Weights of a small transformer language model: MLP 1920 SiLU, 336M tokens.
Each number is 500 + 50 x the weight over its row's rms, rounded and kept within 0 to 999. Layers, rows and columns count from 0. Numbers have three digits each. The size before them is the row's rms in percent of the matrix's.

# down: layer 8 MLP down (transposed), 1920x320, rms 0.0362, rows 1103-1252, columns 200-239
# up: layer 8 MLP up, 1920x320, rms 0.0821, rows 1104-1253, columns 200-239
down1103 099:561494480506553486514441509515548468476431509462510534560439570628510551516470448585503539519498510459589533498504526498
up1104 103:514485509537414426556508465436521582525494533518503527472423488506533423480537445647511534543587492548426570479541469515
down1104 100:460439516435462466485486535461541497535510447521520525506530496510508507507500525554530538505525429436553374553480516434
up1105 099:492382574417562489383434563512499462422463587454467470377465514438561464534455573428501451496574523490478601498419469499
down1105 094:499426476433497488457439471431419489508484524439515600499528477468480560523571454476528548550433446485429538465624630523
up1106 097:521466574450400481554532443501622536569499461446537606527452500531455598491488511557450473499478484540557532465503569571
down1106 100:434526432516457588461437523405536479464485450543457550497502525530478527592613509584502498444564429522495434472581514634
up1107 110:545501535464539546459484512492429465458549507494548456505460524401482495523506428478518493523538488462503520567535674456
down1107 108:498531497539493433445546532513494387583553453530493466456548582466434540531501507580540451508465505497472485538519440466
up1108 096:470555489527476447504417534492515578525465542447465553431522504538514534526427537489463476524518463580527569404437475476
down1108 092:349460503386490449576586453532456440378495565561556477564463496505508502477503484455495552500525482321474445540495502475
up1109 094:459585461508411452391478424516509502519506462446501454558501362534567476492489515521490473530522542553527492463540536508
down1109 095:463492526467512485504457551531456493508576521445446520446480454457491478474534539503437538542424529463504518477540444548
up1110 098:420495419500548450421503445489493516566507486483515559504538512465528459442539529424371416549488481516573536577472492547
down1110 098:463551481397549533553553572465484533471530515458501526468494509417476453520575504422425544463476612451555409495553480559
up1111 097:535471524439527450483508462539550528526417535484420504521567441557548444489553484466473452475470500469514540474482467519
down1111 099:519573561517457532471495524519516520479465466452476504552484488450531419541524468474488493495472528510512560416548500499
up1112 102:592405528513527514359585439501471467494522505587566453576474478508508417554537486582503532472528502478410504474510497485
down1112 097:496639478529517518494418526504553500588498529424465475461398497508540438457446510591447460570514591519516455498513528389
up1113 098:485479485547526515506515438495478538485479514462435491472460533526486466578548528483601455566518412496533488494513456441
down1113 092:404525471408468470525375574626454535443501477492604492586477447521520541485459484531407502515416470518552487522418551472
up1114 099:446524453554463572508482371600486407500468548458552484566527498467568423556398550420520476437451558431511545503552509421
down1114 096:430464560502476543545498533425469500547469409606505461512538488472366483373529552487495524459524455577516525440399549474
up1115 095:551494593574514433496471456544462528514502421445551414472609456603570513470487435482524541475461461550581498555541496474
down1115 097:483485515434476446518562474483463490499547451544476555545546452453546540558477427600441566418456572419513471499449380482
up1116 105:486402506458520520497473377420549494473398488453511557520442433495523482573512486478492466509507505410462534484447480472
down1116 110:486524511519479537498488503479502561573446441519427529490472469520561492380431409493573474438467557499572474533436548514
up1117 105:523484523500383523461593528577491507484469626515410524551516516518484403455559458601550543517502618495491433492508452477
down1117 103:530484433470451456451461482545537525489465483502431412512471351565517523492547517555534505523565521490493498537547419536
up1118 103:616546495599545552584460517524512530509519558442436566518462528545556479501559511594568475562445472595533511485533534489
down1118 098:518520547512512435440557524475602543463489409490459538503450530441467505512558515545483610471507413550512474513505536484
up1119 099:538345555479513592506459501504491542430451483445501542540518509429458470445597442560466493398525532579489528430508482595
down1119 095:445484533480491434464479396484470366435495468440412475571573514537463495486493447522436448487544484589487555507512455505
up1120 098:533401539516505500507469534528426564492503499470562493529548562503423388498410513538450433432526490507486545481539501497
down1120 092:520472403523537566568575483524445572555466517519580503540521560642421540461459559449544473453518460528547474514535542445
up1121 094:411488463456475478456597452501468492487551523443486450393446561487453551602503500515427537575440489475358499380478427583
down1121 098:505512466469528508549319529573467514531474481535433516544447438536457449520435435506515433474554540456597498596510476467
up1122 096:537537543484399527521531579501591528417463471437492435512584487437536534507421554526417467560432575481417481522542475588
down1122 092:583526541538475452531527539397420528526561527514543455439472506517516481429576528464518511458557415612505475444479492543
up1123 096:506451502427516456576535551503492506474501499510560428481529439494531520505538515487598494580478411514450492552528445461
down1123 100:419467501549612487467564615516453483462448524498462502458458408522418534443539521458521458599470612587638507614445558537
up1124 103:586507512517524591536450451538602475410487507435384532480559548438508525454477460580495557453471529529438413497546448473
down1124 103:503464556501495603568503564471541529537488465487468575494568468442521401499565578563492480550490460571391476589520524516
up1125 098:432433479607460537510500465469470451458556527391519527473371501554466500478540507545439486607501624504500416535502517474
down1125 095:525605539396470525535548576569502503468545497530494465515491594529542466550523517477488430548521503594453570417560549509
up1126 105:432509466499602594369472452566490505592532507555472445537481481563502482546482446496472499451556514562547475476514478516
down1126 103:555489577540530452481516450510562463556518493427518435481523490440528588574550427552474529517483442509578443498388444563
up1127 104:415467550554524603505452472540482506547498556544498397593483418447484363542430412501515519440552523492529439562523546500
down1127 106:530535586538570494470523530479445509376547543445487478512484540503529546470521479463492518569531458494526385424412634538
up1128 102:495396506525437485476525563556537522553506558549600435496560588479511429419493547443477442458582504497528544480580466534
down1128 088:513517490462526526484584351524503523552474473548390494450463490439509439541507583422411581632465473523543490520411532406
up1129 102:454590572492543555512470603424506459500425542504468417505533443478553469431623624520503471484467411459525489490497515436
down1129 100:453487496511522461528489570440476481446505576483551470544519474484453580416580511468448436549511494492458550551531494500
up1130 098:481565609449511497542606598479578464509418491602489519518491499448497521491460519474481580592551492498541524437504481515
down1130 097:519524459560492539374601479607520512512491461498445529508422525455504556482559501475456491483592464472494432411475464556
up1131 084:515528524532498483492522467496537561537557521480456536555586607514450569480472592540392465452405496437391513485480460505
down1131 119:552517512520538475437567390424502466503472543490607483515521533521394501571472566559495359488474564508435511573463379452
up1132 100:515458579453416615449526423488493478447449525483551413440474503499513477494551475604496468529504425492447446453501520462
down1132 101:480493459497429522467518589462474548460457532442536585544534567544428502504539447490386421574373589583448484508428562520
up1133 098:498434503483554393454581518517468436490578614491462409461531474538542434524405469373538448420513490565452512411589526518
down1133 108:445494467475456485527512459546532503527518581561473487479546495439498534383550480505533480384518520480487512459564450541
up1134 096:571478463520563473531540446508530466577505485450407465425508454563454467525451470484559505569532530516443522475462585447
down1134 097:521391533596468503532452572499492502475582501556526569540472454533489526479460437481444584415455406428512444502526465503
up1135 102:516458478459513504536526517500625525423525496493535538619528402469503543550552466443558581519509408468502480515499505409
down1135 103:515563459514495438504546478553483509518408488485499524494445481436637484487493489487548497565386576487464522379576510667
up1136 102:511529582546485550601577475525544510540472486433483512447578476446556480401470479554447448444452522506492523490445473517
down1136 098:509498496483491502584585420511467557467575500484558508472468415496560460530528508481538489527486500476580533481477486466
up1137 096:514418468462530514575567499451525486510416541504571463532464535439437402480562467466518476569517500484464530539456483383
down1137 090:480404459524554511523559467418451502455639499519501455515498546434501490515475517502463518457507510524533526447509526527
up1138 104:529523494543444573564550511461435511400558587479594503498559447565479552511548475510540644546471462452492611422492588545
down1138 099:541641474516499432584525531626592517521448511509501537552634537534520531488449445551413404544619442509506525558479440537
up1139 090:515481576515476476459432497504515505582505485491539483401464537455463483518455552510543492500538578503417467457526568516
down1139 103:514586534497537530476447506580454515328480581571530477495451446531480511449478440475415448452473458592504507505491505580
up1140 104:549539493497523559538560547539607463455433543605511441573455536481477583412395459474510452458540566489506436501472440446
down1140 106:519580447540540474562445502532421497610572462505472506474488533446441521498427497533456422432533391458471490523477547505
up1141 103:512430588538489458517533552575507464505388554509451423563503504475504513570536513519483502522513552479545540483508518533
down1141 105:456468578558461435481563564490562471431512480515487518529566460505528511409498448458527448474491477583479521461409436466
up1142 104:491560517512534522456516605440370513461488567561480552545468474502551517466493520508562509471510479520528469498508555555
down1142 100:467498444489460477468558457504522519534526590458509415476426588501534506515414566559593501488463493452536529462498548326
up1143 095:405532516525531546544448511428435393528471515538518520518572545470460478507501479399483574471497503457555469449508509348
down1143 103:469539544552487506372486575442414391550520505529536595500499449504442505508449484503566477455560519527488470484473517527
up1144 097:451470508462539504535382450465470459436556461540470618502536506476514512515396420487426581653529495491450503394549458462
down1144 091:555490395567460456567619529495511523603536571455454444392546450535580462419501504464532400478444473533480586478523435608
up1145 099:394453492544475498586469511418456527572558468466421483530504541559480534567470509507519461536527503505520477383528547447
down1145 110:489514578459441480425461473496481501490473455570526553517537530440477456448583557520552577560482503446407434553503526404
up1146 101:495567553489460507443494464571432457519503512509524418465499449419499497570438475453475466640490506585485504511467476497
down1146 108:558509477457596492549368533510488452416529510397461531476476448528489455498569457540556535452461506600461500468544484541
up1147 101:458451474527469481539482497471420519514490598521582496605520508378469531541495577530469446481498460555515445539505569540
down1147 104:542459471589475457494469524512489466543544531549565515503485476545516501493610544532437478508516427545493581555552448450
up1148 101:482504382467532491420532448478500561591473532510525467552491509569385512522434524410534495511490583486542535526449565565
down1148 099:503518440602496401570499553519549449396449502473561519546626538520570532537466431534470505532533434495561467435546496493
up1149 099:514502487611540580543572451509471497450485459494461471493488477431530479434598461537539510492532513500439543361475623514
down1149 096:483526478396549517527395491565481521537523559529422535573469555541550543467588481472499544559533506528506612461421509519
up1150 096:585508567509467532539372384553398534471459438501530502478536533522516613575524627476540367531498663465430520499524563504
down1150 091:389483482484405503526503581542540443468470526527414496477581467447496462506514443455437529344400487536540507463498474559
up1151 099:488520424564475610529481513579567528456466568502425458585427414451468579483490426626488578427478536429525454507530569502
down1151 105:559471437530593435523470483434461487435561478470540497496485411517466476458497563380534533565439494449492496446558528516
up1152 106:388492585501508469484409543467574538493381448525461491459477456474567553549524507583502492451503526559450499528481576493
down1152 112:527389615476500476473494442458474444476460620546475487551547510555415490514520407468484476500579521490398473501502535570
up1153 094:510524561490496429548522524519453419514504633448535588519543554543462455550508496573442478532531438518471505483487496448
down1153 097:463610569483423422425467515489546508550491540536572429460426536551540512480471513518451461510500590486500545490519557453
up1154 104:504544499499466517533571408592379510455571388471456515609517478547540521424599530468511530522479559580403466426519436547
down1154 111:438527439456460501508500534487463648485459588408344563419494527553489478426537503425494494474506531485489480499469434484
up1155 098:551503484545548482547464471517499580529506577501519466518527479523591526520563457443567577465531585478547446442373420473
down1155 092:550472523466477465464540422449430456590532472537417500473414458584499517425527519447439468560482413543496544487537494432
up1156 105:489543431489409494500554481624515562474499484576523417461514508405451458521579511542471467556465604551534575448459571519
down1156 097:589452575447443432430491487455458498455525498506516551471452515620464433562529550401498548529504510502496451409529470413
up1157 096:471554532557535598474512494513460564470507452551444431448536467555538528471492567498470463414551404528573493495528485473
down1157 094:423443523463489562452497549515461574460461520524581595379439453543565480579522520532519493600406559525470548535538567552
up1158 100:450496505552523430523460494448450516519559536457451580512532559503465469404528461488537575524492468384530537512490430520
down1158 102:438504508473509472540531534527540498499531476418464449484491535502473533523450462538443525500437495430537540555495558498
up1159 102:482520543590535469542441327539525518453571503456457397484536337469476478470458535519526489463513454560513372524514441539
down1159 106:559490525525496455500544575521523531569482488560461599519562610532410506501647450477581432441461590478451490408508611334
up1160 094:434581639544461531492484575400442499540460476490553506454544523429411428523528518528533472520458529504433485548475523554
down1160 096:440543492545517514456458432566570565517493492521414569517501498450565472467454438494511519438479524426516481490537440560
up1161 102:521472519445522491472530429552503537512501473422482491532547411466503476552492456499514516535565565533496481518486582533
down1161 106:521462518495543430565400394393468433468493508494570471546485485565498416527490493500545424511564528469447490546594492542
up1162 098:444508508578461588466467489561592554517506514523488487519387386308451508512506558480560467529397487490568425469477574507
down1162 096:495450531513515481523439544482495448466512519485418519522603507535583581503409475512476496545465437514516473536497478555
up1163 093:542481595558528481662478391498391518477458564497534493452498496450469464506533510538482514448414531394523451463518614653
down1163 088:420509481483563449383457575475504576487438417493522653473509472542479496492547520431476568555572486474565533454451588544
up1164 103:516431456443537541464477487452599535576478523488446550495464506496532498450541446423512499527584566565534530488506500531
down1164 100:522507560502424459516500395392478508402496504563561539495575469555471544493489569537551565524513569399476547508439446481
up1165 097:521486551494552490480535568534558530448556437426516431495519519479486419504574523525453520503463435531432567496498552462
down1165 096:467460394540511566509478544522508484580531496640492511465533514498590484425495477454546541540427418419576468460545466506
up1166 107:546513470459434470466487476444537434524402629531517539492459475496482515458473422518516463483531551514586493542537495449
down1166 098:503499481613470528494476471484569534520516485481524471478469535579497458501458564562516537491498497463523397474529541538
up1167 101:489523527525479505517529522515468549471513495444520482578515526479506503577497436533557463509559503452550499474468460531
down1167 103:507458500576454542452442544495498501518452550505539484541503369497445474492506498502453606483499472532531561486552561591
up1168 105:598556434527547522511523549531449418444435540523471510498481526499501517593552531618511451506468466495464457440531604499
down1168 105:468497537441430481429462488485476494375576444552529482477387452487487491621427528453558490436570553507532466457478449571
up1169 100:508473467515479532520535501453447424461406576587428502403567424527469456493558566461528474562468440522567461519497472603
down1169 090:527596564448480545499469526452535556442494479565521439576465530462440449468441509485529475473500553515499524519538597523
up1170 103:446512590464475500566526513581449429447532483553509515455495592556547428502570401510483592399472453553551567437471523478
down1170 105:596447487534486498544535496626471468630446518581495465511554553484460498562436331468475455454562485392582457545408469550
up1171 101:442469579489442453530515397530510579574442474481494524519521565515549482477453480546523447458448509410542454548435513473
down1171 097:481513452499578475508366543511503502473585510534596523420511479542481501482537522399493537598572497482502455550418530531
up1172 107:468510520432491424556503489610582505492488462524495439533569530505536558411536451524388520469566450478548366390596604439
down1172 102:556434498588485465545469507563511520499560510568498509570446539408433475378517535601491507469442514467505475582459447501
up1173 088:465504431556527498480585494542559477511421519454530408553590491603491566381496440431542486614497523554597491524490502468
down1173 090:617431572432455524486447541514489506485568522566483550550476545454495405522516556543449401425578435453495519428531488496
up1174 103:398495539493501444451612473567444494523567588493473529468527506450524467440393513542553486524486589476493546561463511540
down1174 107:484416452487536468490477518538454498542400568496437435622536529600548560533481474454494501468546527472556388486455543544
up1175 115:485551389479479501548584509524369448485498546401481513497479424582432492461622488425581508587472554475475475479443540578
down1175 118:430465482500584565506536564564579501494566480476580478517484465555571435473564433465605540601558592509516545500533568444
up1176 103:475477580528487399459480487440468497460459459512518546524452455452511513498454492554573464567554449622523488449528582500
down1176 103:526472565493512524439490388477519529556605506509440487476435450358399426492467499468519479450503518512525537430554487441
up1177 096:478527484608440651474536480468459486378520491488572492535568489486505512546522466430540508516526454568481536468528597475
down1177 100:430454520464594474495523484545457568454458458500528444504472495449407488591506445638533526495457567550501509433528424493
up1178 106:514411408429509504516548527467510594557533496424474481526506440402511542488614510467489487532508559503409486527553493486
down1178 106:427457559525562552527485612507521579551518506489434506496588526577500583504485584488509507498604463421543480489544508578
up1179 089:553535510531476520387466417601567468517478449512501563523413447556435481554519521508572531443520517500529486455479531498
down1179 098:464465457506524608539572549412462538516521473483495520503506421402476484419423552528468459521427544556494538501523530472
up1180 103:494437542488548518592535427512528465420500460459408447476496517502482528463531550415492488472523502480541604464449503492
down1180 112:505540351471551509460498542548476503530451456481453541496434504521420552489494555453527556424452648479509600491498502528
up1181 094:474463503464491537399556490398479471401513585480573502511466518495483517496497490563586559451461604420448531565550548474
down1181 097:476440504530545497555479458419532544549530429501457507474461587502534450547582489499521427508578466578487523513630510496
up1182 102:507457493419568542511492525490525470547529545470445513460397556475553569468497569415539457472477504493545533478558456559
down1182 105:451483568512547521520525476445606548508525475473471499509467469526508522470424550577510526551587383515521375446500595511
up1183 100:399531456553482534495607516536470502434500499537429423561503447474482434541397513541575503482546504406427366473476422461
down1183 109:574539465522598449550474509542511545456567499515508485479501461491484551430498472597445553484590512473489529556501538440
up1184 095:543463441506490485467480473514560528490524579530464511502435491480543483408512478477481442426561536568513446510524473430
down1184 094:571471416496579500474445484492468431517419466509517482440472588539488466418523504482484534540489578536508560435469474499
up1185 100:471519468596633551516496504495532513465465505560487525441549505452475587436486505474498502461465524496462480466494506478
down1185 101:420555455415489471530417490557455459535555462526462562467506545557420453452538530566477567524520435499492472544472550538
up1186 096:509550411480466485552518554509492452484438454446534457539451528471469459549510439576474516471519441532530460584500561400
down1186 096:405555497392546576564452459491517450456493503476473503478441550435516548550564504507608559484485544494497558572513367634
up1187 100:541484484445494590476531453460542517497506472520560477472434426407503536410496616514515469401485538588471469422482521587
down1187 096:505456476501514384520478558456459445491483518503492413497448484580607455544446464409491477553478484517591507412591576576
up1188 099:517509502606512583566460545550471435504535579539516518424495408539448507477444438462585463618495449534479465440601454536
down1188 103:544471506493504513524536486488523434520444509511478458394543459491493555548511453496427570533477555520580552510489542428
up1189 106:515465521452477550509519465491464446491517492524554478528460457476562494537498447529497591414515529533557584414509511474
down1189 108:503461451519503514529429514421451459629476491531476538433514416480429557456584451508497484471466493560492495569557484451
up1190 105:522516456505418512516489471506565449471469555539439491398525470518535405529490500473443474427492523560525472556508553563
down1190 104:470502528459493491466551504428570427460515526482419568485382519538569408521486439491442551574474542291499470583591457447
up1191 105:482435554535426570467504527450484586452448506479545448500540464498524652444488518584630529450417515497543522332473476573
down1191 109:584541494470509442510483476467481536432539382515541533474568432445488464398534426499422487501496478575424483517469520566
up1192 099:521514485480498515435430613522537475438473557514580470500534507587529481436467571553466506491460464538501352550588460447
down1192 103:516408484562570475469460505480508494459536521544557509470540493523469403537556420491557545445590613521538551559479494507
up1193 097:514462453493540515418498514491517482494514483499481494509489498567438461548506497456451471494467546571476424509530525610
down1193 090:453448498553477488447500428562393573465431495557431439448535445475526476454480457531513487521566493507510407535475511344
up1194 101:394390543501521524524468522498521430479415528476513532407465492529475513467498494530456502361510475533535488428498586481
down1194 092:507627555467511543429534470548489477506544481493523521595479523456521446461550425487553487454433503493422511583342546475
up1195 105:551491542403560455567566556491527449488559501608411577475529453496525470483453496526481515509482470492548465477452470541
down1195 102:460420525467512535498553413615459496540552527434518539483477533576463438522502469545373473478406504526440484501525525569
up1196 103:477473562529462525563586424568531488415439476512454528456528506467526582482396469533541504520460481569453547480513566544
down1196 102:508552407547497493452606531483485495513557559401436422530490608604528426508564480472467563499456543532430470509643514428
up1197 093:458514448466449486442406449538487486496429539510604450603527445388488540525559488428507466427562429567557503502578481457
down1197 098:611493499541483464452475571513465567474544431482488493478447564515477520491500525403488500488540402519608547542538489488
up1198 103:498556557536556424575504574539543487504492533507568474497470495509585544490503517506545475457457499569502490399586517490
down1198 098:471479678442515431533482565566518511508487518568441503531530521463532449594506482560436501472585498474448467479457488484
up1199 102:540528495493472505512528483494467484448479541387599513461566464410473543311419509507526598464532477477488467452463375587
down1199 098:499550461519560451405431476497477509570515410440398521472430592507473505544569442486558394549509470493554537495500562485
up1200 106:419441603488513613503413551456446461570527560496467441528533514502574563482496523440406502521491542562511507423539437508
down1200 105:319500538512595486597460553560507501472505479563588462545572407548533536451568551427494378508510442411482520503534503548
up1201 101:481515524463577566520499497472412507473459517474540431473509549468575482515552452530541583540563527565499378441457535545
down1201 103:438538492452501490513513504566533408540499486518457475617461418499553473459439454542504457451500557568442532513475557588
up1202 098:534563561556549484407525449469475447563483510506593502429511487507456481468502523552496498470502574574477504512556509492
down1202 096:474523483565585547494546470464519505484559525499415571389533471556464445457486573496532547568602450540505500495549516425
up1203 099:439452545547504459581410501578518487473467535490438493513517474475466464459460434469587472452494511524525490465548507503
down1203 100:523547482602475481548462501516420454469448418501487493459458547528535410489587629506538565570444466467424496559519412510
up1204 093:517479454510509562575531480593462410424372435436508554460513458459466470552487484469513545552481508474509547483508474481
down1204 090:460493453513432472525499548456561540609567506507516539429478536493475491489527492545527467521512416482509524498494513472
up1205 102:479494529485584447535554464489479467490529491436491474623502529398541532512492523502518476490488538464502547587317471612
down1205 098:541420502525521507482483462470547498469500505449550554404457590581421487522502515509479550514503573512528510447536496496
up1206 104:554540495516504454389563519496510559547550542496511461477580505500538566480529440443497593531443594468578545451463495525
down1206 095:503521490457439517449489584439558540574582436527578468486506577601498470465456585518526391498559571545554550499471526561
up1207 092:492507482478595606533480528500513409479553550500536555510522519444537456540531452592579550429532388575590469604619512500
down1207 094:618544452503503488526423435544546466481457550472496501462455594511461568632452546516477473385441487526451570525495502540
up1208 101:506496464530480502502594569471463510526526513517471526500508522571537484446478548462539537459397476428538472487490493540
down1208 102:412458536402501491492514493594519500411510526505513527521460453493479505461536479415419549580422555549600547533730511502
up1209 104:429550496478475470541473532495510383506490513487528454600530495539588590479487522500514556479566367486490506355523494534
down1209 099:467559434508432512500487515561545506509382523589520514518468505518487536497473554531491524448455465409441559460472589447
up1210 098:442501572495382561478513473512501496524452480585400513550562519453526425476462514479500503493444455471448463429540589584
down1210 096:536454548488468487531385455446458457470609523533540480520551541561460552543510567527486452494376586579543547550465406481
up1211 102:481456521492508503555462509547558440554508526479462561522460536463559447491584511525528490535532452528505550512553626557
down1211 099:522596541440544472473457517502431509533493540530527533473517522474550476584391501525510506572505444476456525527558460481
up1212 100:521424405475465504490505451469494503396475529498477501462581504480429492519450474571438485475410464507555498495489612488
down1212 101:401534533466406367454515542490482581527563457576527504492533506604494525548529457520534517565525574437477553478522521487
up1213 099:513551500555440522532487500487608475531485537598477540513506512484588509489544526476496503572571427507438530523535389572
down1213 104:499474497498485500443514430557489534482501478473494503481630502471511512574530572499447425495645461439529515478421508504
up1214 093:541470437501492414522569370508542441463479487510429504528484442548529526444488502420482523515503494449540474473537536536
down1214 094:494463474537492554527428547544561523523499524547494500519454513536481546472453459424541402493509628545550544452474595487
up1215 105:427488454527461564560508481557589436470479446509485474465462513460490548469589521529522404442543492593530488537506547471
down1215 102:438508485463475542562529486485482501479504536571533562523554485487506472525497570474458461540537523540461472478491469573
up1216 101:480503553501464408569442503555452395571541554595585513505488515516676479557529469578470559508591507469533508450572462391
down1216 100:496510514445498509513448574558557608551540444509425481521575460418473532488496535528518469488466526493541448526494535443
up1217 104:556468449495487493484534460321423531545532484370436439580520454443508412461508440491473498524497478493485501464534460464
down1217 104:535509529509507430497479509500477564488443494437530486510434545531512482502505527539428459500515568464469465482452453446
up1218 101:443465549513485578612507534452476408441475404469516492497532450387538545495476475571560449563482518599403539514530548588
down1218 100:514432523519555486677444428489545514413532517484525513483576499482500551492569588509470463418508533485578582508595510431
up1219 095:512592520504461494532534563478524474480380462550571531436550490525578515489524481489538399507487543554619576374571478550
down1219 096:524527554480519566446549456609467450449524580488442503615542586504496601486535571423485522414530484437464554466604532458
up1220 103:479462526442471573553485400556456422515537509494423542416451483530509544331539425603492470503535526425509605422525539493
down1220 104:430610431493505505482480479487513511527510428528602503480476457544482574508464564526457502520553520491593548575539443581
up1221 104:473500556532491498531632461482464547457571488524501440449553480496464490520576550418538523411555520489594489452471519558
down1221 109:448481481538522546481371527488572459546463430610539531533610602559545559403453365512589549480498531462498381568504575448
up1222 101:425443456514531519520425541457491460506472509537527470500475511425495543496530490510498551544442564568550572426503515560
down1222 103:584464487561503495530411534515476492484521456550510440543539652512505535517498537550607493507498486420515544457394544516
up1223 102:470446558526525364569509453506481399484499481482467533551532532528513531489522613476564555433529545447478479510554527490
down1223 098:584508469431495512494459498610467615466482493483449448609441515555546532450422535447532430540565485443521425456384486489
up1224 102:489438424558448544492543502532465454485603522509429493471543557534469486585476549498522448633458561497534480522386475475
down1224 092:467459510381486429507517528494525512483473500353604505510524516523606572499434462607577453519478479497517427455448601528
up1225 086:486460449604500491403453577519468529470519487487607421456502489480468500409461505525490481469467533484567480513474408535
down1225 091:505436467506538585509588502454486496488504491490411564514540545505515431495477455545554420482472545548543486513516443549
up1226 107:444407481546526477515515457434576484434499525560488556448478533532558557435493554509589526515396474509507475485516523579
down1226 100:539456459503505492479537450527554512470515382509568387444526565548536445506549466477498541489460489499573432535439521522
up1227 100:533509431536496595492448474526476490515427565496522572525483460407521537441568405542539466479506430424511558467478525419
down1227 092:520457525364523517526473575573500483463516434496530506550470527529533474495467479465502528516562515507424426518546582540
up1228 103:449472473456414547630487461502519499454537480498559543503446520464496539549592513483581417411461591512499531433446556588
down1228 102:439331554499428560568523485517501475402595502495491549461536414507506510502457537574490498568559515463436451573524545478
up1229 106:542441505500527527515521486498529452448554519457420475468503454427525573500596541504546526515514522488452396474492525467
down1229 102:476547431584653418532505615522579455539443509467526450603485491525498537500484580541480494507461457491509492527532490505
up1230 098:422473569476444503522522530481525514421536613538515422525430525474541552401560477499494565530541543482433569481407590463
down1230 101:503579514524470497451495497522483479495518430472458447492432501468502501546438522547563389465411436514480558401577471540
up1231 104:454408463533483598526538422507530554524493524434549424517489508464592493566477527502573571426466453453443512551560579528
down1231 108:536516485409450485480589524532494469538558473474517487466485515494598529536513527492500601510553485469526461512489516534
up1232 111:473397563502406613541494527599527419497460599476466479507521439498494460501447493467503472475432512575544527486416478494
down1232 108:562501425637430515521540476485429463487463606444439416548508521469472588498397462493568538466514586533534481531493467540
up1233 088:530466512508539374494516612541581541478396514425438457501496402557478498594468455528432604602431480444581518500477540510
down1233 087:446506491528409543517522447458497544503443517575517439470485609474495480464458566413580514539495492528474477526526417491
up1234 100:489426552535499411513664483606443518568476483464487454560501457471509433425485492445432478507491512509592449527516482453
down1234 099:492476469513437516569532495440528481452582400506504455526441474445552523540515540529552530395479391488436405528531454518
up1235 102:514530418482503525569498446525545539436517572482525491565528455488520549511512599449505506442497519527555521535507556489
down1235 099:502550512531471419519500536533572449510487433496540527462553489464481477502443514670527465522492443540443490497471466526
up1236 106:504534464460564488553574443505547490457499589516472527457474439563432512501650502443448526506419525476498555506511499567
down1236 098:465496514500497503449474500507474564564526486477396491551573391562409510553478477477524421580468463553522424532464502582
up1237 100:507511480553532459531662540560497530443463486471513492497435464549492539432528502531446568458425508561491388488534471541
down1237 100:440511487582436463466493461481539454582525501416578471536529423501460514484455505469514446494557545441498485519581482542
up1238 098:530502473533460534498578428489546512549433524557439522499510408425462558548534431521569499558504512470578509463591519476
down1238 096:394545505488445531458442420465441491453490549574386488481458535507532468448459594497560570500506454541452483470468491530
up1239 101:515459590500506596516517481461612506475458497521517522493566493477557574503581470436559493437524549455477462460493557493
down1239 093:503450384462509488570450489602538500488407568412533484393522471481480460493513483572527579602473493572471491519498468454
up1240 100:416495484524528535510607562546489409460376540477509486430590524447500494517495427494411561484512374413554472423500501455
down1240 093:540556527427398487474543517527544526472561551492508535494503452477529555517624532494473392435481461500440534550489529371
up1241 103:422431539501457478567487530513546557458455433444538464391454440414428492472571511614558502468471529549399505436526483573
down1241 102:547478514468550406520498510513439532442509541529562493478532508554418456515493481468595488552592510526555521532461545532
up1242 099:544381546527512594485531417490496522573505522471540525492470526511598469493506496485476458554464466476441564568485517455
down1242 106:438467498548490578487490528512555571426482563484399593551513507526548557482583491500435525528432516466526428487447606519
up1243 096:508490537571492468437457463483454419574502477482576385484492517441517555426567455523511552560412499517455412521494475452
down1243 092:500512404449523561526558489531575586483534478478347524489546521415547452507473507622557445462519494506475490532545549542
up1244 096:559504387625557569472464536540532458443508560493475587475507507461495512523513501475501393425448563575538580457524482524
down1244 099:467505578450494495529492438552554498500475418503588429592466513578488467445439540492532484564519392497437439472578515513
up1245 105:579497519440496614528517466439518469468425434535517527533426477454497589504542523466569531474447453481500574496550523543
down1245 100:430469505475500415511462507527536512553531468512479410467453492516466403494503423528528439616454480609473535464505535548
up1246 086:507562517442520514508536462580395483527433528475390569522426570473481480493496535519445487437423568495518469463536524470
down1246 097:439512434494496493499492541452486489478509446580604433492495398577541490398475511509588519535539476522518610636483575551
up1247 102:444562399551487442525555534563466460549486527443412460465483501431527443597447516489625503475492502501574471563506535576
down1247 099:559509431448525529500560327522487467603493390484413458584442486566498537462527458497544481521452509474535505568476465448
up1248 099:505502623511380474551464487515545439506481561469497498451521463434601522551477444526519521378473541515491509495541505537
down1248 098:449478522502586480578484539530462502487513541480525563553424464616468509457449491545494505547512567520577482546399518479
up1249 103:345460537543534437492475444557484427449527490476464591571539465517601505492533591448544534516519518504518506444517495489
down1249 103:468437476513492552512477453540548488561461426469599528428520588495489516475453482415434526468541574487533441505518583493
up1250 102:461456481523464385402511515486494532535530534443473514496527525509554511366536465439362510442424566469405508487494402509
down1250 094:570550487482392408518560450511573510490518545538466586486469564404503476446436433475544389453523532525492510540462576468
up1251 094:499470544559459511531483474625401485537558532471488457500608544521490510504490557476480582557479502481576422483476583532
down1251 096:396558473457506569506624478561581591448462484498495532558446490527470484564458457521418523471464508471517600537490499469
up1252 106:486492470406511445500467561517417496502448514447504524421471477476527471399535543454557537509462506503519443484522504498
down1252 109:568486477507593475520522430539534455532461497444505545496512566442448550526454569397401507546551501470527451470513544553
up1253 105:511492467436513475574522479473547408517555500461535449530583483540527506458470431539451491507549486552543500481462527471